Each number is 128 + 32 x the weight over its row's rms, rounded and kept within 0 to 255. Layers, rows and columns count from 0. Numbers have three digits each. The size before them is the row's rms in percent of the matrix's.

# layer 7 attention value, 160x160, rms 0.043, rows 115-159, columns 0-79
092:143137116111165076173124149157121127137103108144130120143143105104126146130113133147098085097140152128121107068200048133114139160129165094094165133140089120167135178104088149137207147110080123124138154127129133052145160140117087094147107131
094:150138115112181086155116079141166118138096155127106123162117101118093139105116149174181178129129145116115105141126130122163102114037122110071152092112133225089160095122080094081171123093195132119132106114103110158124182116050161098201186135
095:132132121082087106137142112167101107090155145167154113135114175066092109147133162106149108146130160229069111161100197126112169123174068156209161106130092147106105090090130128119162065155132171140104169126152072101106107140171129118143119140
089:087120117157143095162106170169139110158164162109155135087140146130073145141139154099098142129142099138118090130074099120108142183110168122120149159098156109136130112102183066120106126124211096090137163136141164132116125136177185128159107071
085:135160061130116148099126116118143124144124145139098141128146149129198161105125129114145165120116057106158159067129109162071109130088143130176102135083144137106137109157184109148107097130141148143075103160128112111137038100143140142168121079
106:180131080140089130126173141073181151126122129123126206120114113117061054100140080140153148146103152092193075095122102132117073136091135125136108125090165107121112098087174135139162111142104191116104150176156120107133111132156154153165128130
096:158139105110137109139158114183107164083108146113095103154106105165123154085093119121175114118137107093151114133113190110049181106155167118128128135084124088080108141101118138110182089117127123103136146138069151133142129182172142108182078107
092:139133116187109076119118075137138106075166144168148129143134093153150132131084134150132098100180075137180087135136119119146078096112181100145106126180129074097150161082099129175186135169110116117164157132114086026115091093133151158060142176
089:138134173140161180156109145136108125165136030128127097116094113133147087119130143140200118094182086093128105145130151145152115133094146141123130167109136159051094095181103117176100105167075119101129145155043095168159081148113124127092154134
084:111213141125134137132060154144147124118176151141161098151074144193111100144116097156180117099097124102176108134168122134109080124146117126151163154157123146079180070134138159102114168171155181134126140154093134131088136133119115068121112145
098:149137140113129077115125189156085143119182131154123122172132061131133161157156131149103182141100078087099149088191131054164156128134158198130137131167153122138135129118062080104104115103160189165116103134107088112155182078079107089141098080
098:192179152126138052123181173136145138076170099119137132139148152147081101109063160157160123101159112154107094127106172109136065130096111183133151165102163077118078133134098140123071114128077202114192104110155125181162140141073135096138146149
091:196116115093076145170132105116165137082165130076115104144129098107139157131123139123122172070128105156155175141109128098120116045091111104087094127104129099086149114123144082153194058143075076192163114154149134157090140172127150069161162135
105:143122096121112142131127095140123121162137137173083202077119118177147104149162105200111117162110132128146174148127096092145157068126130166162162105050124150096213105098162165118111162145109134111162164186156079129160103082180102152126125095
098:086160145140136231081083125139180143111172111088113104042113172072136156111122160083144158151082102085174177096128144120067118113161182119147139160107079123114138080154131112106112137124140111124187102118140212143172135111110189134119122142
098:154126095133060118166082166135159145141172196069076079113162089103103114099022138105124112073129139136072140111164164139179161104085099214168134111188112086106143141066126149158156149122123132122153106150156179135128101152108117123138109120
096:181027112189112109113141133130150132172092115103167103043117136178105093111121081106111079162155095124198111109138093115131162128136128107140112132113160097115114160091128161102147161153098064108137073092084104119093149154115134122102096148
099:178106137075118101108171088196158163119081156109148141107135145117188104113102110138179131154156094137136153156149079154089154177099142063171077131116091130141112119117099180136140122101201175113176160122038114106158105155134163132106131141
103:079138095090165184122177088137106148073110147121139146115069107131116104088131166158129152098116135103112129117127077129181063147149181095186067132140136132132113095140140065101112089089191185158101139063121106149088117160129097174112128195
093:141046127103165143140168132194104130065074122097121126116134176098107106141137099158135196127125128120156141072127148162153078119132132097102114115103108130155183104134135096144166181095104202126146131161097116089119162138137149167129133140
098:110128129093169133115116141067138133138119143149132150127129148124103077134088138127124157139097055085185152129140147124101099149151091159172153106160097171077118089139163112171129153126115113159132136118128081116111152105103117126090165119
096:187117107152060118115064122103108190107125152159105137105178135085107189085091178098154130144091110104126132192095161179104091163140095122172165097124134143139202141092152131117064123111106116150070142111116174095175178115077134157089073153
090:128088148150062136113106134134153180166164081087144120073100144146114101141173112113137104118110167163112118085141141107144147185100159147136144122115080089145172087099174045115099176163180195113112118128137097155155125127106167088176176130
092:096057106145150081167120124151114120124177139116111084136088200129116098112155100119133150134117153117044143147164152155064124132100152113176170112135155106109133070153102156129072132162221175106073097127167085147154097113186143147081166176
101:091136149127127142139116083131092099133108127159120131095139171050095176081117112122080141168140172104132139131052120178137049139160139085095116143147172112110112087071048159118148131160167119113138162110127131098103172108123094162078115086
102:118124127156147110112117096085167130151059142097154103135095124118122178159149140172126124149112117123089138118160105166123151087141151163070144117135145158150190102117101071134150185064085099127158133123103227084140145132137100115139171095
099:181156124131098116126051117127161077121103126167131169143095135082109165157109133108141115040178109114171156142153149172137136146129106156172153129100140143107108105124144194142154103169153104176075151109162104139147086147074150156219060117
093:114122137132174136185182118168123083111109108084169161118125086108140142063145130118175158126094098156171145119090116049110098097110144135073135146133118136079173142171117155096140183168108145155125118058152160120174135114098092172118172113
095:171109144092174104092149069170090139103073101108156115109103121152112148109130143136109107173152148166153133063101093112098131162153115128167117151128115169121138152105128169111064149116122134103146109132165189146144174114100126035168151113
104:079192157165172191131109108141114155063167178043139146108120092166133108149121115024098084157115155120118091137122138126143092134129119179111056142145105163140105136153048184143153118165144160123119163097125100122186120118123178165140151074
088:174101157149123097169079165047095151104182126115157121101155146166100088165124078166145157119163083155162174138151129145111145134113106083102154115118124081148114137128072160178144124137083105142096069155159161149136144114107101106119187159
104:115127165155141127150191091186127154151111094169120141143108073123108125148124086176103160102137108070174142065145149133138152125160123122133126181111111089153136128161130107135091109102099185095153133130145153128125127165162082097109132119
099:148154124200183108162145073076160139162111128150113114116146112150165144102087080151151154086148119114204183151124164118116120129131128127151141145153129161139102154110046161079129114100141160090126128133130129116130094191153132180128173179
099:103142098118157162108156109142088171070079078066099176113099115164096175117119110080171145107139112075114088096148170075137150098121124109125112139092077124140092149094083212103176144178119188131132132156110114121120130146126078165141124165
099:084147178124070139115147136142141100140122114149201056171116127120126141131164088194104147111145140092134087124025168145146143126156112141141129168063093170120089120101133106171098153110087163103148149147126178164120155078140146120154132171
082:115137123197088147138118183146188087142121113121075130135129141147091133131125148165166095164129083100121109153163120090133119120114072094158177116143065168085079118147128134187136122150142103152110180104095095121104150106165174166092073151
101:114162109140089116101130142066083172123182107152153130110153109153169103119154070149126102091133146166166107117126114122117126161128119109092116135121151151077074185075116064140149141158138083095166133145127156138194130088107068150078093148
091:163148111116089160162152112102144162102105117206141127149129094178094165082097149140161140112154145125124130171164111127161112141136073135105207144143167117142119108067117129091085105082165090166170111219081152157112127169158128116102080144
097:119119118151147145112068124068188124081117159162134132144090065186106160125192124135138118113117133087125126062120149203089126161081152137103100137127191080160161139135185137086137080146164105153112188122087102135143146167136134093104160087
091:080149138129094089166091128111132100172070167090136119101131107124110101140157121143048126156135186138157183109142179108086093133156095129093085115128196106113142124107150157119198112117141153105113105142143181119141186163177133121186178119
095:161147101108102183105092105143194145132115115080090155144099156163158120059186177107164114130133092104109121131137145160112157180144094126089132101152127165180139142157155144155153104124062154112152171181165095116113152117090117110085176099
098:119119125141116039131151129134160166202122100107126128096136145104150111182123101098136102148109139184107183151112159129137127143181140143099117147117134106148090150145150136116118149155107171197108104132086109131089093157059045191069118102
089:153079107136132152129174102139139131150122115143155182195133110077124225097156107107156141078107061152182186101154083077120129098118154127153133106135115120092170180098161144088119192134105111142107097138108096169174143087122121119129142143
093:180087173188154139104056104144100117134154114120147161107151168166108136119132049123199118126106101144166103083088151150161068149180133144114188126138161140146129118117189184138122131131160107158158112078141120140076134131156135114134094172
097:182135108135135105138136134102132108078112112153146112114132098150149100161079122121077091131093186149161112108119156115188086120153096077081122170104085188178183126144126178123182152073145124144112070069100180164120134035134116145186169153
# layer 7 attention output (transposed), 160x160, rms 0.0539, rows 115-159, columns 0-79
097:142145133125086182131171135103138109097174163157143147128105091139076129158132168087146115212113122134145113156092221098125162125112131161084054088137099140095115101182161094121142110157160138113132123154178160153103093112102118120096091118
095:150118183122163133082163201156124133122135119142131132110162101143127088148165100105102124103160098113104112142089159081102158147179110107137175188130087126184152154179139145110148108113106183090098100099155134128124116092212060109105095140
096:120128182156132111095146120073161134091144154091124121178100101128163162093133114137085161124149080034162128125136051110132153198143163131064111151125106134161126147154113100145126128122154067069137129182123112157129128111090089102107173129
090:143111187121089166136158133141178189117147167117149085203092128112196119092128089147063102143118098148135157093135169121142122074130103138152143075160109124164125090184172188144126089080154142114062141124177104127199170118130093113114142122
088:123113117153109068160099101172105130102140154098163138135120087141095134166121157156155098167129151162132133163201115060178074143103098107111152148134093131138130159085114076140162129122131119127144138034146138091148159191133191102096160145
103:110125119064140079131080102129157132109139122170140053112127154105176178145091145178088075116121151147097149137139139098160138108207128115106188092182154143139134144132168118093098099123171091098134124130109098141126183140104145108111144124
107:131097171118100140084088136085195089138139114090124152137170145099130097156120110126142117110106131109085180105165144160192075166056079130150122138106096166143113158141123127091092089107163122182118158121197145085125172094109141158095196112
090:097157105078141219093197137172073157150119102091145117136171176132115119092126129104115210138123207107107152149165127180168162183120114145086113087092091167146108103156147158122078131110162156181115102125161152149110103199100102134130122083
091:123185055110137103109161127147133071118105154151103157159143111164124205202127109076100114054106137135172092134117117077130144134179147131142114118119083135179157167107100144085122119112145138159168114098204117138105169089157115136162114125
090:139082183129170105138155124106048187104083097124115112082151114133150138173185138103120116156124132194161079153120136120125156164126107084104127090111107126068056143143135063156133121099139098157119117144121162116163144115144095164168188136
101:159129151175110145138126073133123124169043166093116149068114134151138136146102105139116149112136150176134067160065111142090076170137094064117167107101143139120124105160133103179128124161102120068154130159119097110136138159148070150131087110
098:076108152135164143117138049143145139152137125083148122043142119141125138118086110126074161130146162111154094157128083136130144110126130069172135148174197120125193151095116151105147134162114147155084168187061130139069152064130091191145094114
094:123161131121187098070124136074126117069123125079128122090085172103105127084126079152170110164166133108096159116132106119135153185101107139180156171167119165187090086080131138073144130112175144134105135117117133138158091118133121170092115135
106:148102144188098156114108127146122143109157089141152153146126146137105140062074144089175120131101112167133108122148130163065107217155090110110094138160136100106086129152134119124151133162129112165082112089089140143098151156149160109108112140
092:094137129165123064157148120142117156177148165165181171136101093125067097175144074114132109156117138139111099154138096126131114121117116151120104139166104149144076192095107085123161112088114191122107113147162089122096201100129069134105123139
099:094148138126163124116161129133159103136163133192181130119117133156141129124177130121093160159146130168148153122084113128074131144182174082084087108075148111110096083146103061110127152087089056122153128126140087115073154084124157178135124205
093:086152138081157180117124172129109148131190164168089135158150146121112130097141136119177157120123084141143143135115140169178068089152124167170166193147093176149152054155114070076134084115146175128111150119182146119151133076171153105133072139
092:125112094140179169129117163151123132121097112139137125193146129162119129141188135123166117094151191108168071154111137099109164122199080155107119114139128145104128086147110108118097119111090062154108058117144131124134122171171101141134101096
097:208110197158135093165121158156164175172145134140086159087158098126135133078125122097152044130167152155158168140132154113090186089120135124070145129182096118125183154088120117135137116109088110074132134131124120120151185108124112144060161114
094:130214169145143129119089178128182128182141105163120164157101120153131124151192158103092101084154081157114084127153100095108188162176134121197118136118071159105118124117115169173137084158148083120142130129150112132174169161108103077121146130
100:167090129140084151102101139204081132152170102120135147107085119129124153136165194171164147093135137175131104164134212100177153073111158121121137169087155068173161171139141119131140133158135134136135124132084179146111084136137135101147080110
097:078120124145195138124197135141150070125157103126159074109063138157185113177177180159102097142163167123142137102183114108155115109170173133084138140144095096094109158127140132131161128142184144092114139108148110126098121090138148154140125111
091:151158163106199120151146184129159131079138166116121136191159121133146121159069059155083123125135070127141096104121087136118128106162143163086131130121126142100099133144134149126156058124087099109135126067080098117112146102161129166128096126
094:139131157107111164084160124116182169090110100182159110100194104116168162175110139129190160127109144117162151095057065141116110163151094114075087126108126119178088138144130161153148143111099122145166140126116106094127107146150133102158096092
096:143084078082071101135125163088113162112134139093161146131099119135125096198141104112167150135106117169175081178168140078153097124113103111141161128101135170115116153183151084088090172143130121118132125160147127113147137118137141146129138146
095:107123137098146105118121161158135130145161162094139138142138113146138104096194096128094143146186118122126065105158104112155108208088132108218150133127145130119133165123208139068079071148159156192099117136152086163044133142131123116142167130
088:099119081066143125139186084116140099120189116078154061107115134190154103123114133122103153217124099123063095132068153088120099093127179115133150134186130148102103186110109074155086105157107122115138120131111153196096125126106103112108143114
093:176158147096080118116126144085091173148120125172063132137151132100107128159148139129117109136161120094081143092188167147123100068140113107163098105147114115165137116040137141125103089141148131105185132172155082117126144100145134075124116070
091:131093149116097169138084189116160170094152101121151116157113110066134134170169126143115132143137141148139146141130111118106131118150102160144138150068112161163125078156162105153136172084115152125136117122063106119131132124157157161114171098
101:194118150085112098115123117128159131123112179170073136144115124110117085077124132180134129138069148153108160100114145120100203120144106073110190095130184125161094114082188112080165139128176128066107109136182144139095148120118091169138082145
094:083102128080127179079176094140161135151073140154149132149081102136150112108153136136095177085134134115144105155157172104113098125196092164150169090103123189106124124144118128075094163104140153071158154116122113104111113141145120127143078078
098:166118136116137142174111182090124075148078156104143121135176150124152133100200104113185076146142143169122080147155123115117117095096116163190128113081146142111126126143084092103116111135129067161132109133073158118165058073112153148151160120
093:093078135071114144175152191145078149092089119150154105155141137112158151166184160162129075163100134087174059100126106164123138153168107138117091086108126083152153141117129093166106137155138110136121096139079129120135159114107082087125114117
101:160174108100107136105128180144153176170124158210140075112130144091122119180163106128147082140105114137141144136095125130141131104088116141155138132138147134177165103139107072138148124126134132106151053172163103110138149161162155141097134141
098:120131143166181100147123092133077148112078093121141163132125099130121143140152143143130127173135109169111136159213132108107131127111127055116129140186144098163195102175144049154141155114130105162103097125089153103152102154130100132132140085
086:129150121104143102077124075146099128155174165114178105124129137080065111090171113092063148084133138141192136080122157177132105111168111152118078134096148089187170081096146114061134097088141138158105114137153167112161138176136091105144106117
101:156128126115133104153159109135179103145099179136133168117079145167088126155081172082130138166099099079092140150136112188164137127132150157166195151107116121144207127135145200128159106082096167152091122125185141124102149118165167157127146128
095:120060064156167067094114157136112094122139120141060125125131136101097142197094138143070114109099132207104112116090136133110148130158109077124126090135099088132144100195121118158186180099126156092079127132142028094151125134106146067171213132
091:201108088142120142158080127125096099175157135098105119188101166087140072132075137120099124153135129128162096147128077129137121125191154134124152096128094141124135127130142105160121204133074137057136061133158163163079134137118077137186150158
088:136133131151126125145187103140137125088168109152153132197144159131154083085095186180171106146124097197123074094135138076156154129103137138158105146126081141138079069158166115121113109069160112108140177115065120097094070067102115145127080121
097:079145121155124105148189146172096132140155135161159148097169134100112083176083167128084111109092100150116147108125118161140133112145153161195162137110133135147145131069071124133129143161159163171092096083058151089131093161180132162187135147
092:125087172099093179178158096161101131111134216120132095121106135161121132086065109138083142095133203065125120114157115109116107160097151121133138104124172104113169142142122125153071078128158102125191153130209146074143127125115173087146168146
087:152146125119140118098073092108151132116115126109072138144149134158170046183132147099144135182085168096104120127140148137155102149156156137117075101101143134168079128182094117135090086143092106113082127127065171088116111194138199090081116125
087:087154172084168096122130143119132086159139147116133096123153074095143118102146169148067133149126146082171158171124103125104146123116122114155072180124076067103150122142108093086123156158098206153073130114161193117130070111084111116111082068
091:119081168109139101105059146124103110180092163104155145103169127128084134135147148105117117164118119173122098138165130106079125176092090171185144083145106115102104125101148055161072119151162145041177190110149167086133147153131134124118132072
# layer 7 attention query, 160x160, rms 0.0435, rows 128-159, columns 0-79
093:122203170142138152090137093074096085118112127124147082137128116087204097201105052141111162111136116195137134197189157144104095125118137097104142089040128106105164190117121074161136092113100122147142112065196144149104112125150063129136142137
088:113164129093150155193117172131154141118157094110149100118133136134095151154163067159069130133146152129136185090150089126129162173152159156130182138142131117138157119132133110169076111188129113065137119111145118052140172108102127112103110107
076:158115140158139143115106116131132093187086085105150104120132112163159127082082136106106130118167159114115091143174083158136118104097172094141153171177133106126170113130180147127116132068138121080111143160162130142102145076114112143107154191
095:144097178138112125121143150153139110151161120167121093156159072173060120117110101093140105103124082153081111144123093160124091143129127133082134094106194111128065087106127120089160127169162207155170134089133110118151134141109143154109147171
089:155148110157097119124180086136134117098160112117141140094113156181092133165126150069208154115145082090162155160100131093106150128141097101116138130139129182120120141069133104083135103117130142120139124139149130123122153146072112170132068115
088:085145119122184085121106140085179095135091104163126092139136122059085148105105118092099108107136163142045133139147154101079148098155140126083132145126141111126134125126166079155157079156111137146118077119152153142084084172095123159153091115
096:078117161080150148152097130121117123146101142077183138180149090179108095090110108101159104112129148164196116180080117130114105148112150137175202162166051113131137167140127099123161113117148183182211146154138140160123067058142170122102179123
089:100181118201106137123085156151129155172097144091141090125113156091072114162153088136152166139153180121173116128158137115172105108093139140118206126155118158128098119095152124073101066131107131127152170105149162135100191098136081083097151126
081:075138162099132120083105107150154095100066207131091106113135120082160153153063162124084113143137112130161156109136091134133076177082132144097149053139081104204145157169169127106117133070123116124059118119119061064117102125095170092132134164
090:158131146137090144142137156081131165128134175148109114141144112031173127128159099046168086171104150139125122101093135150130147148124107124127125182108099006119122164111189155118118143113101120125123102207192119155122116166133103095127168143
088:166176120060115053106137132135160091145114065144070157188158177170148117119162087122083098169089066156164089078152058120108170149196107149150132084166101148152140103145133142152130075124136110132148131104076128091121104095099146126141123160
085:122189110187205167095133112104139141138132169142142137062093125188075184067094133158214122121166145108113098156112130131101151111109143078133097151109077126158160160109111198137119122140129125105134146084158141154087145099186130109152104135
094:163145143113081162154130121088085081123110146118166126144104142178144117164082136106160125098135119112129067182148128142106127141215173094126135115090187136138078116180125078171166162170118135137114083118092146150109097093216111107146106169
090:070133142106191110168111128131143101166165142145082144143074102100088088091126117195085122092154102113135127108136146049153145142136156164117137116140108130169132131197175096101082108160130138122156156100127139087082050174123173145106144122
096:082198135138105123110135166103128147141184120160141141156096126115127144182099116155106105156057066137206116148104120151147045074141134161085115106152134138093112070155117116097093132181147108062167064110147106096193113195100128091114099186
087:157132059159019092124094121199146111114143111148092125107135120088068154109107167106140124149071120142061100187124093119149123140189118140081074108117114132129123128137131134139108199166168108105147169108127178075113142109153131162126120129
091:120205144123165122067187101071147164129110182110124112144113102070150088103119090175143097119187122090178143163168105141122109079199122146152143150149139097162118111073126110134152088146143121128137150138141149124103143094157115153128137203
088:127171144139124129106129149190130139155137126112132098100129068099160149176119049132076092187083125165130110129130192120107104118202067109152077173096125134128100118140159155141154107158097123070172154156120154107145115102104084071086123105
098:202137131166153121125129129144150085120120099128144196138168153140111126161160222081125117080144074110128122146090115125088092105125120094130098114128145166152078118148099069172098129141150149144084127125084073157116152173137153080104091074
084:162119170148120143077104143110136127099129171093168089112056062106125106102141158133106148152101060149101092142137131113097095193183112116125118137197102090088125121138129132097143103156160110089141110139178112111137163203095133179086071094
095:144129137130129098122124051067134125147141123082104117171159104106110094099159172155103113111152076098092108087109116099088118221113099112130107113170118123123134065227160103091147113121164173172161147141117139107139165141101098118118136154
087:103085095121122134078118158052089156055138104117117139075119112113114139132129172146081147109147088126181114110145138206117145107093149200131133150070073119146050100129131154073139143121143169142157126120096145093134063146146114131129135109
084:166169119177189139144146138063111160134125117093167162109089135066135134167110144136072194138147131107125090174143109164167190151145186073158105174159100106184086194146223143110121139116094128128085098093125189119107137137139164124112131095
096:199114139087170094113124146151160148112111161127095178121087125213105095161145131164134181124149170129136100167203139136145194138091121192102112096155120093111155101114139127126124172090113169056133193135142137099154165130095193144118079168
082:128156080110089132156173153139105121179116110131189161083094156121070130162129151116114109119127150131132094106104101169126171151092140188088150141124170142157094174113107115099145135119098068133092138120067162094104131127170060142156140130
083:106087115127162111133132163099130146172110141099123065081172174073130108106131109125139130171091127079071103164176112086103126182096155190099148079092159147112085130141136160188104131099098071109093131117117153153145080121112060104115108165
088:119107172093114128123112150099128171136108152158121107145168150109138118048142084061148163122119184087117180128149137170169180145093132113105152140091155108074066123135168161139097173091147093095100057098140164103179114117080121169155122102
088:123126155194152150108100093102126147130110056098123142215142072120148064141177153105115067197121168099107131104129135081137088133119109158164110117065141093146117141086128107180158166088148102183096129117131161109168102132116172137123125104
092:132124117136120156063091116117135127103146115124158108210138140187160039162129158106120183138092080116070110109081077085109113173189109155135098086110156141185136115085122152122118110130120094112152131135173125133139122124149108145177133208
089:097059101159144131156146149131133129178174143141187133133121107127200129113109147172103131156119126131074105125156088137136114118116110092138140099128128202157108102199129074166138127162119122202187107182186145100105186096058124156144097130
086:146112178144151107107145157139046121114109142151124096149178123146143194137152123134140108144147177139112146142148202101137076074079087128180137135143129127140105143133120126128096140101137130143090119093102084154119125044155104162172157130
092:113223124155150103110105168097097125149120130200104118110202206105129128110127114153097121149126180107098153088089092134133139145135081133133088148128108099111146132143095101123120085093109144085172109135125159134124104148149099119072148179
# layer 7 attention key, 160x160, rms 0.0436, rows 128-159, columns 0-79
097:061108130109044111115221062136056131168129157139126153158105178124192120145150091104070123127146085120125128135114155146168097150111119128099103114135096085084178178110106157120171112112115132158188076127144131168091084122107023140164140111
092:137136094140119096156109188123105207120104142085170100151151085176069129185160088128135123124173102151117139060158017073137109181139155148171134145135181140138129115086135130168091152101127106064159134136122125136123082093176153122107123124
080:128158087101143154096188136105101129162092135136104151197146189136128121135084133137154175114146117155128127128176113098102132140159116108153188159132131091159161057079172152148226112165143087131096168154143104120122172143089108123172139145
088:134125133153119115144195110121132059080158116161118127185121088164133155085138104148169123124162071155090068126062105155060112122126133144139118173059181211126115150127175160155119084165136135178182126136122174184149113153150122124115092169
089:129110141178086142147100078117116152151160081152194130093074121100069115103105186145166121144096129133098146158121147148184115180136136083123132198140153116134132114112109097115096106142143072117114135128138135084135114132078132109115102034
087:131095067107127108085163133095125129139139151157124181107150125100086107115085145112134177070091129080156135110132124130052149096121157179123110137103113132170161170091089111114160088154108165104156107120116104144158162192182092177091129171
087:095140199115137115127133118129102085160098122149134148134138128141169153134112100173154123131094215156199096113097103092173065125070093130161147109123100190115159094174077124040105151132142178066119154172133185141128120081156111170067157166
091:132115159153091179110105179113148118209163181109055116104125181170078159177183076107153153130080141108140134148205152193137087144094138134137151131168073089140132086064156112074151115123126142106157123120133167135156173120111103043079140174
084:110118112050199143116046147173116139082123135091108172172116120136164092111080107122140121112129127195178200175128101151141107089142169138159177102164095042109106138160100159185123130076151093072113182142100090118106103161104150059166096131
088:152169100072121154135148129126126116118151144151048111161149144122142108129194125113137145108149172076155131081153176161119173123112108133108109133125096091161134154155159107142164156097104140093101126161148094124116136119110137065156167159
090:151103122071170166087151188111157122142135110142129116116147144138154122105131124156113096154079097179140120100142024102102112053193088131136140124132184165142122144062089177160136100124142126179180210101105106101152070104133150119131102112
085:094098140185125081113109131115144157146068046143114137125098137194116129152088098122101148151161153171098110108164120193149131195175151099128081167107135127150145064125185096081171114158182144122102179141123127145105126117144114172154123134
095:138110137171103167151127144141067106117096097116142129149104135122109147152127152103135156072133148154086105156140149065104108075123133139106102115133190130144116078121098134129148118150149156139151112110076113206167114116173079172132074142
090:067137108100216083123126148141149124090171111164148145092112093132142151095088160119091114094168139100113168131092104110091145154108120210140156184077117172160164109141132178125107074114117175125074137156130083131123079122152157109093159124
094:095183116097136147110154132095169141106178130122158115133098132110115153158075183171137091151041091175192131162116138135156108145090137123101156159133129182107135054140115150226121159058131154110107120095164116130126123202127076096118075121
086:150139152166097055142155121064148122114183154136138114045181111139115135063096127086169092077103154091096115159141130114097136143126131169130098152117085150157051098143157103146118166119159119169114170094184185134207165138127085091116121143
091:136142138062183137107124112064143148110127164066153169133068174106113059165117110155125104171127181126102126142136129119178075145134098178119120155109060134167124113109180134088096081117109167074151137131136163165123143139195115146175083106
078:098152110131085158132130134115135181114068122151132103124138062144138151161157135129158139163114097132156106134095171055128094119177100152117123169116125171065131141151164109130091149125100105152112076136089160165139154157146144111141105167
095:090148093140129173093123120078152140133128175115156129119089103102056146116154199121080140101109081179104134145095138099162131092146130133118139130166130167134146173136063049165095077155196085186098148104100157105124107123085101154140087087
090:166160178131150137108153139074174129083152142118157142122044088150147166037108117142099093169140071099087085125093149148139119183126111114123165128184108059121134117131165106169157093114141186108164109150069152091113123130120089114118133098
090:062089117146156188158131127156160122058142083126171109162176129087103094139112175201144097130120102118064091132088072072104095173150123106145081138128149098116100092162142173139144118081156186171162124129094162109102105095126108133086186088
089:095133137121140106104048170095156149048103108152112132136140142120115103169153172136114115111155133127139129162169110191123114093035134136101056155104039144142073072176123130113056153104129155132130098070096144099120094120122137155118140122
094:122128115182150180134162133166142142168141084188165186114081162189077141150125135102023152070157154159120188142143084170131127138135134103137078131168116134105119175097161137115191129128167113151121052145132162108071145128144156176109104124
098:076123155143129156087193139130147127101176238133126100136110137180130118160095075171139103149176079123151169147148115163123138110136147168140106117127178129094094114106106116129124141117127091103162113179209158070126126152088099125142119147
087:168121153126140182163135205086158107175124119148125089041143129141082085149134091109150160092093144189122110113120091153120109206124160112145112177127129092096087139113167115074112126138097103146152089051139149085106084150179055142107140117
084:061162154132174141130110139148091118149155101129101092136114049060136107101162078099164153067088126075119142158180077144115100170097129087137169093103113151085146188173112142176131160130114090118195085152131070169124122129167094133134188157
087:133129136099111150125156184152118172067103123189124076124105174111136129066146148108160178071208169096121186157106148180101179146118139128169121164072133123154143110145105082116071138092137117103218073108125136100151133093160111103104166087
093:100137149120135195066139109112098144128082145129094117156101110141126173095134113158098108177168183111087112086056113110184164028078043165091124105132102109190113153127128092105126140130132079186101097116171175133103126182112150163117169159
097:115112150120159140103151150104106083134140124135116059160191132103159058105139194138040124182071129107063135117116123123116133161156082115121124080107157118117166108151144122163125113126129093070135083080147112169145166157076114110176180130
089:122094110169110092084160135188146129167140106117097120118138122142128084139075097160146103128135165106102113141123093099182119136128122149137178128143186167158130099154126137157142075113143110210135090200153132105144147102081125136101168126
092:118080168065080142067142099138112119149177099165123143135193144109163128134151121125093153098174178119166200068152147122146138134122041101149149134136119088116112154118189150137107143132117136140120186112129113177125102093128144159125169149
091:057135152166086116128122173118093132182134148148082118087152115166085146110152174083123103109156146097113109075106112122075187169159075173127152161138044158116098114147118107151123114086169156137126089153106108165180129174141147039129133116
# layer 7 MLP up, 640x160, rms 0.062, rows 0-9, columns 0-79
092:110084132176147090104129130157098120121155165132109134118088077103115124185115123178137115113153082119145176134130091081174191092133134159147147141162161153087153099077085136096082141132108104136181121149112097146147164125154119069090075151
103:168158197126101141154101179157093135141165149155155122137075127137135096169126140077154126159172114127123158114141138110105160091156100131130113133142120094124142095125116173116065125122107038171154074143164110106180134130135140067113127142
110:093129112199107149158117081126118151121178113077106128110176155174155114144150089167172144098118094189145135074089175116161132099109128085153120092166111115115139126149111143116100085120129122173129132147139138150089144099112110127157155137
104:150111063101120146110133101138077136188156152141136150126099194134149158181137147115133086157146143080174073204096082130105132172099069078091128164171076160205100113154176087107118148179146156096135141112112137087126061142144163162071131122
104:099172125153102178125124176162137122121100139095103182134113145128156155128121158086156061159081195168091143110141117120119116126124158115125106186161145139063130113118086099100146130116096179142132098095170159108150082155098155091125054085
095:116122124156108101152145167131139147151138114195132124120064109105135134100097175151130111106141127049135144090092085149164078218129089092244104114102144158188120066136073109124136151197128136124091138162101105131153131131097177109104123162
097:057135096102203127152131118179126087164151078090201081119115199171127143156088069108127119127144164158101146112142153089146148081147136123121081106140177104102135110143157107142130130118104144126127058109154147140086156072112140103187122108
101:119120163097154110179144120168111144096070126105153140185163143148120126098148156110141110131140098094130151144144114140125190146171120150157160133128094136088162117104057167146160088110137156122138135089084165167115100101141161114128150144
100:053102181123132131174116125087163124144107129103129118137163128133117079143158189143115133106063187147189099097109138111082112111139124090117163122135083158156104138066153075136082159140145123146111099122117158136138096100159126120148180101
095:130098142106076123085153127155125174109098165143113165078113108147144108143108171089128160106134085099115094175093079096070118164120073126091197075054121129137115108082143120128174095130140072098159090156104106055078197122093144115110135159
# layer 7 MLP down (transposed), 640x160, rms 0.0619, rows 0-8, columns 0-79
085:149161135126140149145144128079163143126063126095106142171123149095115124067163112171106106143075176119132078110142115140047149117052106122185163130148144114128060124122125100165123140133118093133082124138111091159145132102104145176150112108
098:176111127123166063111093042131156130140071107143089121135179145143111128141151190098128131148101123147155189119141131173124180148155066143173137063139091184111133090157082131147078178101139157157060183131078161122113085116136076181125143111
105:157132050099134093164154109087128052135129169102097178150108124136133123151148103111152127176137153093171122095135137133137124124165128084129130156142107106109105123139169140134124164070136164167133136164151080101109110127124183069176099120
095:103119116150124103116099166138165152120115124145107145104123097155105092151129102162047192138152150103145134096104112117143092119093159121138143102044190171100154168139115143104125081121122094115120136202131151160148135067119155161088120114
109:057138154092130061113094105103072199138156099121140228155111106143149140128138090175120133125105166154191107089170129132178124113165166138145110100090206152115084073166131100118090082124157168127126087112084124147129146105097171138135145126
094:097089126132182176080148144078122109149086170097112163133161092099087118115103155138170130100091120229083121140141127132130190143116154104118146156114093144115112161156110144095080163090195120106165104122154178190174089135155142151081135149
107:085180173141054136118143138211113145108166112174134143152134102138133084136125115176065196101099137186054062111132180102087148159142098142126192089091196109137122075106183098132118125108150093111181154101099219132091208044088098133132106130
105:122055088192130118070104173168121121153146089141109112158058140114104139127119132139202081121130131115100127133114148146122101143098132212083127120125088146144175085117174082035150130118092128119180069113085141147111161110148093087193139185
097:137119091084191139157083155120150185107057101156084126092079147111062158119224179142141119107145120147119165106146104085083086150118079165164137140157056142103146129147100126156128126106100133135098175130130116094089121164097087179126182139